Part of a small language model's weights: 2 heads of 64.
Each number is 128 + 32 x the weight over its row's rms, rounded and kept within 0 to 255. Layers, rows and columns count from 0. The size above them is the row's rms in percent of the matrix's.

# layer 4 attention query, 128x128, rms 0.0883, rows 0-52, columns 0-63
size [ 33  33  29  34  30  44  36  48  50  34  46  44  38  54  44  41  51  45  58  67  67  99  97  99 120 126 126 138 116 130 134 132 115 126 135 127 130 124 134 122 137 129 127 139 128 145 125 140 124 140 129 119 125]
[[ 80 109  96 134 163  29 115 106 117  97 161 170 138 194 143 122 113 132 114 134 159 101 152 166  63 137 166  91 221 134 113 140 115 137 130 146 139  94 119 163  94 120 129 168 126 115 153 146 110  84  99  79  97  79 141 105 139 138  92 124 110 116 130 201]
 [137 155 132  95 110  66  90 171 110 133 179 143 125 100 132 100 138 144 129 152 139 119 146 162 105 116 164 106 184  78 136 125 130  91  55 151  80  98 170 139 132 103  69 110  42  98 122 121 110 104  69  72 143  72 115 137 123 139  70  90  95 125 128 154]
 [ 80 132 122 143 137 188 106 133 106 143 113 163 129 154  82 146 170  70 160 129  91 150 112 126 118 123  87 114 116  88 138  88 105 126 148 103 130 123 149 123 132 171 139 121 178  65 113 126 158 146 175 150 103 172 134 138  99  73 160  86 130 143 142 129]
 [114 160 152  93 145  99 135 114  96  79 148 188 135 139 144 165  93 139 107 161  90 128 134 173  78 145 151 153 164 118 180 139 137 151  86 137  77 148 155 111 136 138 123 154  77 129 199 138 102 129 102  79 161 100 189 126 121 124 103 116 105 150  90 164]
 [139  92 135 121 117  84 153 136 149 115 139 140 233 130 110 117 177  82 201 134 138 118 130 139 143 118 109 144 102 160 154 134  95 126 171 120 133 186 106 201 123 142 129 120 123 158 166 123 126 104 125  91 187 109 161 114 167 111 127 113  93  73 119 170]
 [154 161 167 131 181 177 147 175 189 153  91  59 117 119  65 160 139 158 115 149 135 145 101 139 181 129  90 177  66 116 123 107 155 121 212 117 136 129 149 111 125 139 117  73 199  80 139 124 139 137 195 212 112 174 144 140 109 105 130 102 133 144 148 137]
 [132 143 119 109 136 113 140 132 150 159 157 133 113 132 110 101 104 118 128 177  81 194  85 147 111  51  60 118 108 131 130 101  73  81 114  82 123 110 182 160 142 137 116 104 132 151 159 143 147 146 129  93  78 106 178 167 139 133 147 115 102 148  99  25]
 [113 102 101  68  79  79 101 120 110  97 176 221 104  90 185  78 131 120 117  79 141 137 162 138  82 141 141 107 183 145 130 142 103 154  59 156 127 113 139 129 123 134  98 181  66 138 126 106  93 115  43  68 135  92 131 122 132 183  95 165 134 154 106 164]
 [112  97 161  85  53 132 120 106 117 122 175 172 117 185 199 103 126 129 148  80 151 135  86 115 131 204 172  84 159 111 134 154  99 166  69 124 155 103 113 123 153 131  79 209 101 158 131 143  91 142 102  91 182 130 139 115 138 108 128 199 113 170 102 149]
 [ 80  98 162 137 132 203 105 103 135 129  85  49 144 131 165 125 199 117 142 129 108  94 117  75 178 172 155 195 156 127 109 140 155 132 148 132 107 146 106 107  96 114 110 138 148 135 140  79 113 176 130 166 153 169 103 116 130 128 100 107 108 106 196 180]
 [159 119 137  91  78  67 173 170 102 127 163 218 190 139 170 117 110 116 183  95 190 131 135 152  73 111 172  84 130 140 151 106 137 150  86 116 105  93 110 133 114 142 125 121  76 193 128 146 129 111  97  69 175 115 179 157 130 155 141 210 108 127  78 155]
 [145 126  88 121  96 132 138  61 169 129 137 134 115 197 137 113 107 123 110 108 111 125  81 106 146 128 146 113 178 115  80 115 121 133 146 114 145 110 138 128 185 165  83 243 124  60 135 102 114 121 101 139  99 173 136  66 145  91 159 119 171 190  78 163]
 [167 106 132  52  32 110 135 168 111 103 155 235 178 127 228 136  91 162 188 134 171 134 146 151  82 122 141 111 137 157 139 123 148 122 112 155 101 103 106 138 128 143 127 119 122 162 132 114 117  96 125 108 150 115 197 165 155 162 139 204 105 130  82 158]
 [151 125  58 129  85 117  87  84 160 135 100 124  89 197 141 126 121 130 141  92  94  96  81 126 124 115 131 107 141 124 100 109 152 137 134 150 120 119 121 102 173 142  70 206 119  47 155  85  75 153 129 154 168 170 137  66 119  96 153 103 185 197  86 171]
 [143  90 100  94  86 112 101 127 164  84  78 162 105 188 145 134  99 160 118 108 171  98 110 145  95  83 152 114 190 102  88 112 175 118 115 138 146  90  99 162 166 145  83 157 112 132 167  95 104 121  90  98 108 142 186 109 139 141 115 132 103 187  92 177]
 [107 129 110 119  85 121  91 116  99 160 160 123  98 143  93 173 125 138 130 122  91  99 115  91 115 124 135 110 134  87 124  86 102 106 192 151 138 102 107  98 159 115 109 163 108 115 112  78  68  90 146  84 219 103  96 127  96 119 157 109 210 148 123 190]
 [103  72 150  99 187 171  96  87 172  81 137 126 131 136 116 145 155 166  66 127 155 152 124 109 129 111  89 126 173 126 147 138 136 141  54 106 145 143 129 219 120 136 144 144 129 129 163 108 189 137  80 128  78  88 126 140 156  65  97 114  94 145 154 101]
 [135 117 118  84  63  97 136 138 110 137  94 180 195 105 124 178 114 191 163 134 171 131 150  79  88 134 176 148 120 163 160  93 169  97 108 152 136 113  80 117 100 105 130  89 115 147 122 148 166 112 118  93 157 113 165 155 163 135 127 151 124 117 153 157]
 [147 138 151 182 137 124 140 104 141 120 112 140 150  91 164 103 172  98 163 107  96 184 121 151 162  82 121  90  60 109 114 113 150 110 191 117 170 124 168 135 121 122 130 160 160 116 169 144 145 119 187 100 123 105 158 188 160 148 180 107 187 174  75 171]
 [115  82  72 109  81 198 128  79 179 121 186 151  70 157 168 113 160 148 134 117  94 142 127 149 183 117 112  87 155  99 137 109 118 153 180 207 117  94 128 143 171 136 106 208 115 138 159  91  73 115 111  91 186 126  97 125 113 144 110  94 195 151  95 160]
 [105  89  93 110  92 116 163 208 115 105  75 141 129 107 124 114 133 128 108 145 134 124 150 140  44 120 179 176 178 206 131 140 110  88 135 182 112 147 101 120  78 125 198 126 102 163 123 154 128 123 131  82 115 128 177 179 196 127 115 112 118  66 147 110]
 [135 131  74 131  77  93 163 176 103 112 135 168 133 134 137 125  66 116 129 178 102 100 112 147  93 132 136 138 160 160 108 101 100 100 182 178 134  94 119  76 170  92 120 108 120 154  96 142  53 137 173  79 205 136 129  92 111 164 160 143 144 100  90 113]
 [127  97 113 147 112 173  63 111 119 152 109 216 123 104 148 173 138 121 117 106 129 162 122 103  86  76 185 125 114  90 174  85 129  61 154 107 133 175 117 140 110 122 140  61  96  99 130 147  82 153 174  71 136 157 121 108 157 129 145 147 186 186 119 168]
 [145 133 119  49 100  74 144 137 127  87 101 113  50 145 106 147 158 110 135 148 116 115 137  63  97 138 180  84  77 200 150 147 131 124 117 133 129 100 110 127  59 191 179  91  94 115 154 128 176 134 158 121 126 153  86 166 161 136 101 157 132 126 103 124]
 [133 127 165  77 145 103 155  86 142 125 149 134  96 109 114 158 125 181 132 149 147 143 129  70 108 105 103 151  45  52 141 111 152 118 176 132 127 129 139 132 100 129 143 125 121 109 163 101 112 103 156 119 134  80  88 117 178 131  54 170 116 184 112 189]
 [112 181  37  91  97 147 168 144 124 153 147 116 130  89 131 129 141  61 149 130 108 121 131 112  94  97 124  91 106 173 176  62 140 121 198 103 118 132 148 130 108 136  69 181  92 100 128 124 171 107 157  84 122  87  91 104  96 141 176 129 173 129 105 101]
 [142 159 127 163  67 101 179  90 159 115 121 111 107 141 145  93 105 161 159 151 106 158 105 140 186 180 185 129 119 107 167 156 101 157 199 108  98  93 198 102 152 159  89 124 163 120  50 141 126 109 167 134 186 133 111 106 148 138 106  97  80 116 137  98]
 [146 134 117  91 102 167 150 126 201 126  86  87 141  93 121  85 171 169 171 125 120 120 177 115 169 147  78  57 155 140  93 173 122 143 148 154  90  85  70 122  91 162 146 144  92 178 139 117  91 159 130 130 123 119  90 147 160 141 107 178 142  82  88 126]
 [ 85 148 138 116 173 141 172 167 134 102 118 157  73 201 126 193 129 138 146 149  92 143 161 150 104  99 121 124 142 157 128  70 119 179 137 146 122 172  99 106 136 101 116 133 133 159 141 146  87  89 106 211  74 144 100  75 154 129 147 101 153 156  63 115]
 [161 153 130  66 164 110 144 148 120  63 191 107 152 133 117  86 110 144 142  93 159 175 140 128 140 166  71 121 167  80 219 141 194 171 108 110 113 136 147 125 122 136 112  86 116 134 132 106 145 169 148 115 165 134 128 120 120 139  69 130 149  76 159 122]
 [ 93 190 118 119 123 132 125 108 102 132  70 113 156 122 189 101  62 128 182 173 117  94  83 143 135  79 107  34 138 127  79 124 151 128 149  90  95 146 147 160 170  93 120 132 113 211 194 143 117 129 113 108 204 145  97 169  97 135 114 147 154 112 103 146]
 [135 140 121 119  96 145 120 133 150 141 139 202 130 138 102  99 191  96 124 121 115 108 155 123 108  93 133  82 143 162  76 129 149 142 128 130 149 117 106  96 106 119 163 105 179 152 118 133  65  84 162 120 158 126 125 111  93 132  91 142 187 171  87 147]
 [ 97 116  91 162 126 125 120 104  81 149 112 126 124 181 159  89 165  81 112  86 146 190 112 141 161 128 142 113 123 150 158 162 105 125 106 127 163 168 111 133 156 148 153 103  65 162 159 193 120 140 142  91 152 175 127 108 106 110  94 139 146 117 126 105]
 [152 166  92  79 146 180 163 157 135 184 102 126  85 140 128 215 185  97 132 121 125 150  58 178 135 116 121  45 101 135 166 178 207 160 140 145 115 125  99 169  83  83 130 144  75 156 156 146 132 140 134 139  99 149 125 184 113 104 134 135 141 147 150 100]
 [ 91 189  84 106  99 104 204 141 114 137 111 102 128 121 200  95 128 151  90 135 151 158 127 219 128 131 175  98 161 136  80  62 133 180 122  91 137 109 135 110 186 171 139 122  99  94  38 167 121 122  93 113 149 128 105 118 158 140 128 152 122 126 130 175]
 [122 102 110 136 121 148 123 118  73 100  87  84 130 165  89  85 124 135 193  61 156 105 128 142  66 104 106 127 149 151 183 110 149 135 106  69 102 120 155 141 112 123 146 120 173 142  76 137 146  56 144 152  87 176 141  93  80 110 105 140 116 101 139 163]
 [ 65 166 146 153 112 138 157 148  88 100  92 130 141 156 180 140  68 136 192 178 123 148 120 114 139 122 196  74 101 120  85  66 106 105 192 139 120 138 119 133 177  74 152  86  81 112 118 116  77 156 112  78 153 138 128 153 154 197 101 120 150  70 115  81]
 [189 156 172  93 129  37 156 155 171 123 139  60  37 182 184 119 103 191  58 149 107 108 154 115  97 130 163  96 120 133 117 146  97 111 141 116 130 128 130 187  96 152 151 130 104 124 125 143 162 127 130  75 122 152  75  90 147 103 168 133  77 131  79 101]
 [107 167 122 197 107 117  87 134  98 153 147 165  97 150 107 137 113 174 150  57  95 100 124 100 117 107 128 181 167 119 163  91 138 125 133 166 194 114 127 103  74 157  83  83 131 167 144 159 124 166 115  74 135 103 190  82  82 144  84 143 169 136 154 126]
 [127 144 163 111 147 156  82 161  58 127 140  45  90 147 182 152  99 127 135 111 131  98 118  71 101 103 115 161 140 125 167 129 142 130 117  96  90 120 119 141 127 122  98 129 127 171 173 115 159 154  75 155 153 164 133 175  75 111  97  87 135 143 158 140]
 [118  90 148 189 135 121 173 100 124 162 196 115 109 166 126 142 134  90 135 155 148 196 157 157 190 128  95 109 110 143 122 125 193 159 137  87 143 110 113  88 102  90 122 120 123 136 136 156 127 128 141 130 116  61 117 141 115 140 139 110 113 101  86 147]
 [134 178  95 111  72 146 130  74  86 128 149 163 108 111 154 185 189 149 145 106 127 205 133  88 121 133  97 132 129 105 204 159  74  70 104 157  67 138  92 146 132 203 166  81  98 169 161 134 124 137 116  87 103 105  81 110 150 145 136 102 103 185 100 116]
 [ 83  89 163 168 133 142 106 105 111 136  85  81  98 125  61  78 141 137 159 158 112 160 145 147 130 136 157 119  86 115 140  86 106 143 114 151  84 178  94 174 126 148 117 173 127 142 139 107 127 204 114 145  93 121  79 179 137 136 116 100 123 161 121 153]
 [194  84 119 101  98  97 109 122 127 121 129 189 193 157 143 122 115 123 167 167 118 100  85 181 134  56 145  89 138 126 167 109  81  91 147 129 159 129  63 146  99 103 125 117 173  69  87 117 110 161 124 117 152 183  85 119 131 145 154 117 105 140 139  80]
 [125 112  63  83  91 162 133 141 135  95 151 189  90 127 180 143 171 140  85 110 155 111 184 152 132 141 136 160 110 156 153  80 118 131 156  92 156 103 163 140 104 105 163 234 129 116 130 186 102 131  92  85 130 109 154 113  92 142 167 118 111 120  93 148]
 [126 173  82  81 145 109 141  81 102  84 140 149 215 131 169 112  94  72 141 180 117  71 143  51 177 156 120 180 101 165 137  99 236 115 127  84 153 133 107 113  47 165 146 136 147 119 121 146 186 177 119 113 106  54 194 121 130 149  82 158 135 145 121 126]
 [107  76 134  90 141 102 127 114 115 158 115 146 165 167 116  97 109 157 116 141 110 167 118  80 134 107 168 111 136  58 172 107 151 124 132 150 102 161 137 134 166 124 146 137 169 151  65 144  99 170 142 121 140  60 176 148 123  96 146 157 169 168 137  32]
 [ 77 132  61 175 142 129 178 177  79  79 141 161 120 154  86  84 148 153 128 141 161 152 149 134 101  95  78 139 120 146 161 128 156 157 129 127 118 164 128 103 153  89  84 162 100  74 144 145 116 131 116 108  96 140 190 130 156 121 148  89 125 100 115 150]
 [137  54 140  96 132 124 126  62 152  92 120 119 110 165 136 137 179 149 132  74 134 140  58 151 195 133 158 158 113 115 132 172 108  98 138 104 133 138 100 121 115  98 181 143  96 174 195 168 131 154 102 177 104 157 130 135 140 142  81 132 153  73 142  80]
 [184 123 169  85 117 137 142 172 148 142 142 133  71  90 106 104 114 157 131 170 143  75 122 111 181 189 102 186 120 103  54 141 160 136 101  96 127 125 150 149 149  88 132  77  90 176  91 148 154 142 146  68 141  50 188 146 136 139 125 109 123 126 135  76]
 [150 104 150 150 113  95 182  71 113 122 110 181 107 171  92 100 145 140 178 180  88  80 153  58  95 149  79 151 157 119 158 151 156 108 116 120  60 128 129 105  93 108 119 113 179 144 166 131  75 114 148 120 132  86 117 223 161 121  87 143 101 125 136 102]
 [111 110 182 120 158 143 103  68 120 108 178  87 140 128 112 124 138 112 114 109  83 163 123  98 100 204 171  95 119  94 185  60 146  91 116 139  98 151 135 185 148 154  92 159 133 132  88 116 121 140 138 105 106 103 100 118 123 163 142 134 164 141 113 123]
 [109  94 140 115 108 159 163  77 129 109 117 151 113  93 163 227 185  63 125 138 192 139 102 118 120 103 153 152  93 161 149  99  93 116 129 132 105  81 126 147 114  86 154 117 130 125 162 118 132 118 152  76  91 102 143 145  93 199 138 138  90 155 102 129]]
# layer 4 attention key, 128x128, rms 0.0863, rows 0-51, columns 0-63
size [ 28  34  30  31  34  35  27  44  44  37  43  41  48  48  55  40  57  48  73  72  83  89 105 100 121 125 134 131 130 132 131 122 122 125 126 128 132 128 131 125 134 133 126 138 125 136 124 139 127 134 131 133]
[[205 120 104 102 120 197  80 205 103 149 118 111 136 104 139  92 170 134 105 151 121  98  99  98 121 151 109 182  24  94 151 115 150 175 179 148 145 133 149 137 161 183 147 165  75 149 159  77  71  93  91 134 148 144  99 129 179 139 159 135 146 144 113 143]
 [132  80 127  86 161 170 136 150 127 151 166  52 104 146  78 149 100  97 188 123 163 122 122  96 125 175  65 173  76 129 112  91 120 189 169 144 161 106  67 126 116 134 144 138 132 145 137 164 134 123 121 198 144 219 111  86 144 127 132 112 172 132 175 129]
 [167 161 181 140 140 113  88 120  58  98 134 146 140 139 113  81 168 140 163 135 119 150  78 147 115 132 146 113 127 204 159 175 200 131 104 124  95 167 116  88 133 109 138 129 135 121  75 163 104 102 139 102 147  99 136 156 107 133 117 178 120 114  85 121]
 [156 142  97 158  86 115 122 156 110 166 143  41 103 107  72 121  95 125  93  99 145  88 135 135 150 158 109 178 162 119  91 147 107 118 113 110 140  81  92 154 104 142 157 122 150 136 137 115 141 141 146 151  91 199  66 171 147 115 183  88 177  85 164  81]
 [157 129  93  54 153 138 114 121 159 132 107 101 106 151 111 162  87 199  91 169 117 129  88 103 152  99 101 145 104 112 150 125 154 215 159 182 100 112 170  84 162  93 125  93 122 166 103 140 137 140  83 136 105 125  87 140 107 142 106 176 133 193  61 142]
 [106 144  91 153 123  96 153 106  84 104 120 177 149 129 147 140 142 173 142 143 134 103 133 152 106 160 194 163 202 208 137 171  99 131  78  87 124 158 137 173 160 155 139 140 142 107 128 131 139  95 121  82 144 107 131 158 122 130 213 168 162  61 140 191]
 [111 138 140 125  85 169 114 127  86  98 101  95 133  71 146  74 139  73 119  87 110 117 111 138  65 104 149 134  94 115 127 134 171 121 150 195 111 176  74 117  97 130 188 123 136  92 135 166 116 106 179 137 131 135  87 141  95  83 125 113 153 187 103 118]
 [148 108 117 115 101 167  69 128 105 167 155  44 128 153 131 147  97 113 153 150 151 126  92 140 132 159  76 124 101  83 161  83 189 166 170 157  91 117 122 114  99 108 139  76 109 128 111 105 120 149 132 220  93 149 135 122 102  88  86 131 106 189  93 107]
 [153 110  74  71 140  82  73 158 119 151 141  77 125 183  98 135  92 115 160 192 155  87 107 116 166 132 105 108 124  99 122 132 186 158 166 161 113 105 146 154 145 115 101  84 135 146 102  81 132  93  81 170  56 111 103  87 109 164  81 119 134 152  81 130]
 [129 139  85 112 142  76 167 122 135  81 148 173 106 151 153 106 139 148 105 144 102 122 136 142 141 118 122 116 167 143 105 165  83 107  72 124 169 100 145 151 167 148  95 182 138 121  84  96 136  98  90  58 137 149 113  89 100 175 187 145 208  40 182 123]
 [148 114 152 112 137 159  48 184  87 122 123  73 158 141 141 153 116 105 137 141 152 115 119 115 165 211  95 125 122 116 155 118 147 208 182 197 151 119 132 129  81 125 195 105 123 131  94 150 129 144 101 239  95 121 121 163 183 126 148 107 109 170 163 137]
 [129 109 119 131 144 126  96 107  87 108 161 103 102 140 170 142 102 134 121 160 124 155 103 118 177  99 150 113 175 165 149 178 121 164 142  98 172 111 171 140 131 127 109 109  96 154 117 104  85  77 160  73 189 135 111 124 106 188 114 201 207 158 187 119]
 [146 121 120 101 139 143  44 139 101 108 115  50 139 118  72 162 136 109 136 125 146 107 102 110 194 193 115 176 138 104 146 204 142 188 158 149 168 100 123 142  95  69 125 121 134 152 103 149 104 134  91 225 104 118  93  90 152 145 134  83 138 160 203 102]
 [130 112 106 129 122 132 128  58  86 118 148 127 168 167 122 140  65 149 108 163 129 162 120  85 232 141 136 140 203 198  97 200  90 104 110  77 124  71 181 131 123 122  87 132 139 179 116 141 121  61 120  63 140 115 105  92 123 184 109 183 150 112 174 150]
 [156 129 116 101 151 131  67 131 122  77 167  70 111 195  68 148  95 153 109 169 156 107 150  88 205 127 147 134 169 115 129 180 141 139 168 174 135  68 160 130 126  81  79 150 110 161  84 118 113  77  76 143 119 134 130  90 144 185  80 103 149 142 166 133]
 [122 142 117  99  82 198 142  74 125 153 143 189 158 190 150 136 104 208 130 173 154 111 124  89 137 146 148 163 173 184 121 175 128 173  89 202 133  51 115 103 121 154 107 166 162 142 115 136 140 108  88 120 127 155 131  98 129 239 164 154 130 124 138 129]
 [151 175 187 176 207 157 145 155 127 113 103 100  95 112 110 134 157  94 134 122 117 161 128 203 133  97  95  82 103  85 157  75 153  98 133  79 140 211 108 121  96 127 157  82 110 108 123 109 185 142 127 163  77 121 147 128 102  63 159  93 124 123 145 120]
 [103 169 141 133  85  76  92 183 145 129 132  98 185 110 118 156 144 134 180 170 135 133 131  70 177 145 173 146 108 152 164 148 138 161 165 136 156  51 145  79 119  72 108  90  79 139 149 117 133 107 128 200 116 110 134 117 138 121 146  98 176 128 142 129]
 [190 171 162 138 103  96 113 101 114  92 173 116 100 188 104 131 146 138 139  96  88 132 113 160 173 138 121  72 154 182 120 145 113 106 129 122 171 115 191 107 137 153 110 195 117 163  90 121 126  96 157 131 117 160 140 130 126 187 139 139 207 155 190 106]
 [148 104 167  90  79 142  92 122 147 122 159 172 205 145 141 136 133 133 100 106 155 156 182 123 118 203 122 144 140 158 114 139 144 211 133 203 165 112 175 112 150 153  90 157 107 141 140 128  94 128 106 134 178 114  98 113  96 158 127 122 207 138 171 165]
 [186 200 154 161 202 129 126 130 138 121 175 149 154 131  99 108 150 138 117 104 126 148  64 129 175 145 138  18 135 149 153 100 155 163  46 125 200 124 118 104 105 102 113 120  95 115  81  93 155 104 113 163  79 209 162 104 116  99 161 134 155 140 143 130]
 [103  93  98 104   0 109 107 113 142 119 146 120 136 129 123 146 124 185 165 156 100 116 165  80 114 153 170 190 144 192  98 157 100 124 186 166 105  44 159 159 156 118 116 157 122 165 134 172  52 136 121 130 147 124  82 145 118 181 108 134 156 109 141 132]
 [ 54 120 131 138 196 128 118 155 134 140 150 102 132 110 138 116 133 129 150 135 118 177 140 159 134 120 113 173 162  59 140 102  75  80 193 159 106 159 110 158 161 132 112  84 105 158 122 148  83 115 110 109 162  82 161  43 144 202 148 122 218 159 127 159]
 [ 87 144 117 125 119  88 109 146 148 155 141  92 175 113 163 143 158 169 123 136 119 136  97 102  65 122 128 111 113 180 145 109 121 130 158 118 155 152 118 123  81 117  97  68 187 164 142 109  83  98 221 107 101 159 147 166 160 163 152 129 147  96 179 129]
 [115 100 213 157 190 138 102 177 111 140 138 117  79 195 169 123 151  85 112 127 121 193 131 159 131 176  75 151 135  43 207  96 118 117 100  93 138 149  87  78 123 111 151 115 116  71 116 109 190 116 150 118 149 100 112 137 143 139 166 133 125 119 134 138]
 [101 126  52  54  85 107 101 134 161  94  75  88 127  96 183 166 141 169 147 174 105  89 128 203 101 127  77 103 137  58 163 117 138 130 233 112 162  96 121  87  76 171 151 215 164 137 151 111 147 107 140 126 142 112 111 112 105 142 157 134 168 105 120 122]
 [135 112 130 120  84  90 144 133 114  97 153 163 109 145 134 127  84  99 181 141  81 150 104 144 156 115 190 118 153 123 127 157 102 123 188  90 178  89 186 166 115 120 136 181 134 139 162 158 150 120 153 134 172 138 130 137 140 174 131  95  90 108 159 143]
 [116 104 123  90 119 155 133 118 157 129 147 145 175 103  84  83 122 149 131 128 132 168 134 154 179  96 136  58 136 212 112 118 189 155  96 136  64  63  71 116 151 161 110 161 157 106 126 122  95 175 134 169 175 166 118 197 132 155  62 122 143 117 141 167]
 [132 106 148 143 165 139 132 117 175 128 123 104  50 176 139 142 103 152 149 188 128 156 149 148 102 139 188 229 105 191 124 106 109 132 130 151 138 140  80 146 148 111 143  83  97  63 112 144 117 140 110 217 115 128  95 122 131 110 106  95 129 115  86  70]
 [ 89 147  70 110 142 157 147  91 129 192 114 143 161 167 170 154  62 127 119 113  93 156 134 157 125 143 118 139 177  59 125 112 193 212 138  81 125 163  84  62 133  88 134 118 142 146 130  96 145 136 122 110 137 118  62 102 148 101 104 159 146 120 115 118]
 [176 148 127 110 141 110 161  87 120 155  98  97 127 129  75 162  99 125 140 153  91 102 122 205 110 144 142 169 148 114 139 160 129 141 147 101 128  69  97 204  82 154  72 118  83 146 163 103  71 108 166  99 164 113 154 148 117 141 136 121  81 135 162 112]
 [151 157 170 137  81  84  68 120 130 154 151 162 230 150  99 140 131  98 144  56  90 132 112 148 119 150 121  96  75 122 121 129 150 161 159 102 133  86 133 144  95 192  88 111 124 124 110 146  12 120 116 181 120 132 119 126 138 188 109 134 192 112 127 128]
 [ 65 137 117 117 156  61 116 102 113 138 142 148 122 186 139 131 156 183 118 128 134  99  95 182 142 139 123  98 108 137 145 148 140 151 125 143 177 179 135 164 123 151 148  79  82 166 136 154  89 121 125  66  51  84  94  98 141 119 139  98 102 145 106 123]
 [180 149 118 118 184  97 175 121  92 133 149 122  93  83 118 167 131 109 146 113 122 128 100 172 118 108 169  64 150 125 188 129 149 159  66 115 188 107 111 146 151 120 120  61 111  80 150 113  62 117 108 137 118 132 120 180 123 132 161 157 206 155 110 117]
 [ 93 171 143 124  59 136 127 104 139 141 147 113 141 128 150 164 164 149 170 108 108 121 131 184  95 214 141 173 139 147 108 128  98 165  88 110 154  33 105 121 170  81 184 160  92 119 143 103 133  95 153 128 118 148 133  95 122 185 139 153  96 179 108 155]
 [162 173 111 130 128 110 126 111 125 174 122 167 160 144  75 123  72 133 107  82 113 181 125 122 126 136 133  84 126 119 105 130 156  89 159  82 150 149 149  80  88  80 131 115 106 184 140 111 141 118 106 111  62 143 135  91 122 110 123 117 116 153 100  86]
 [127  77 168  99 145 168 135  70 153  34 104 103 113 152 136 132  88  98 101 133 143 132 134 180  95 147 155 178 103  98 104 115 117 109 170 147  64  98 151 101 142 122 108  94 128  87 163 112  85 109 176  76 144 126 128 139 111 211  98 130  91  91 105 169]
 [203 159 147  59 116 110 156 141 181 187 136 101  48 136 162  88 147 138 146 116 121 104  77 173  84 150 133 110 142 148 165 128 140 126  79 155 159 155 155 193 111 151  98 173 186 119 121 119 207 136  82 110  87 181 124 201 141 142 124 121  13  84 159  84]
 [166 103 136 148  86 149 132 134 102 163 144 121  97 153 182 132 134  84 157  77  86  61 115 101 148 188  92 124 198 109 127 135 148 150 167 117 139 115 160 110 120 110 130 143 123 168 111 131 130 174 134 103 109 114 149  86 117 206 133 118 186 149 146  92]
 [142 133 103 145 163 123  76  88  86 156 112 117  47 125 106 145  82 148 145 131 107  84 118 118 101 175  90 170 132 126 137 165 143 149 122 134 141 181 154 143  88  65 108 126 143 163 170 106 112 131 216 136 206 197 136 147 117  87 115 163 128 161 160 108]
 [105  63  86 142 166 131 127 104 150 203 150 119 149 132 166 120 117 117 176 158 118 177 142 143 116 140 119 132 119 200 133 133 164 204 162  77 117  72 111  89  97 129  33  92 159 131 114 178  98 111 117 157 103  59  72 168 117 148 120  88 136 149 120 130]
 [124 125  75 102  94 124 147 139 116  82 150  97 145  88 142 152  89 183 144 133 140 196 143  95 146 155 148 160 166 123 180 134 104 108 130 155 126 136 113 113 101 154 128 130 106 149 193 150  64 208  71  96  93 162 109  90 186 178 163 134 148 161 111 125]
 [103  93 141 148 170 133 132 121 129 119 121  75 176 107 133 112 168 146 128 162 131 100 102 104 125 148 132 131  89 170 101 145  79 178  99 138 131 206 106 178 105 158 111 173 123  92 120 138  86 125 165  88 115 164  86 126 114 100 144  94 160 112 169  85]
 [143 131  99 112 110  95 178 133 117 179 139 160 114  94 127 114 210 107 121 138 133 119 120  81 158  92 191 136 112  81 143  85 124 148 100  72  92 111 101 128 126 122 134  75 190 108 128 151  58 160 100 154 153 167 130  91 193 151 151 142 150  84 136  94]
 [135 202  83 133  53 124  38 103 169 110 181 158 127 147 142 147 166 157  70  96 148 148  92 157  91 153 155 138  86 128 143 108 130 141 112 109 150 106 174  95  87 138 107 194 149 165 155 130  67 116  74 113 119 115 127 120 112 156 129 138 171 101 116 112]
 [132 180  79  60 187 138 157 150 119  49 150 118 163 168 192 158 100  85 125 132 116  66 151  94 161 138  91 135 143 179 165  88 146 158  99  96 112 162  77  60  96 164 139 153 162 146 131 128 211 124 155 160 106  61 126 162 147 170 164  88 147 106 121 108]
 [ 85 184 152  89 156  84 154 122 102  87 170 173 171 186 122 117 138 154 138 110 117 118 138 116 136  95 156 112  74  72 133 175 118 116 123  62 109 163 148 111 134  92 174  81 105  72 123 159 132  88 120 138 168 146  96 115 178 165 132 166 141 150 137 126]
 [121 157  97 172 160  66 131 126 172  85  67 147 125 151 139 192 109 197 158  98 146 118 159 136  91  87 121 127 163 109 104 110 171 154  87  89 129 159 130  36 185 135 149 169 149 140 122 144 124 122 143  95  54  98 140 140  94  93 101  83 107 133 136 163]
 [103 110 171 138 139  99 150  75 106 173 163 127  88 167 120 117 154 144 107 118 162 121  93 137 223 112 142 105  98  49 153 148 107 120  95 160 132 181  83  93 157 105 147 108  85 170 117 168 126 128 137  89 120 115 169 186 165 121 131 114 167 147 142  77]
 [135 145  95 120 112 156 145 114 116 153 152 112  84 133 116  99  80 130 115 113 133 137  91 161  96  90 112 110  97 131 122 134 144 147 127  54 101 160 141 135 134 140 183 146 143 174 166 153 143 153 114 126 103  66  85 153 180 136 115 159  99 101 119 176]
 [143  54 135 132 112  86 127 168  67 143 161 117 107 162 167 165 110 112 159 142 115 159 158  50 142 123 110 144 126 168 121 144 188 153 148  88 132 106 172 102 136  98 144 147  75  91 127 166 110 108 169  77 190 116 105 255 165 127 110 131 144 125 155 108]
 [ 67  82 128  62 188 139 144  95 159  98 160 140 213 155 164 109 135  96 119 101 109 116  70 105  75 184 168 112 144 143 101 113 158 123 115 134 114 185 192 162 104  96 152 120 159  88  50 121 147 103  87 147 116 135 130 136 132 114 111 149 185 134 144  95]]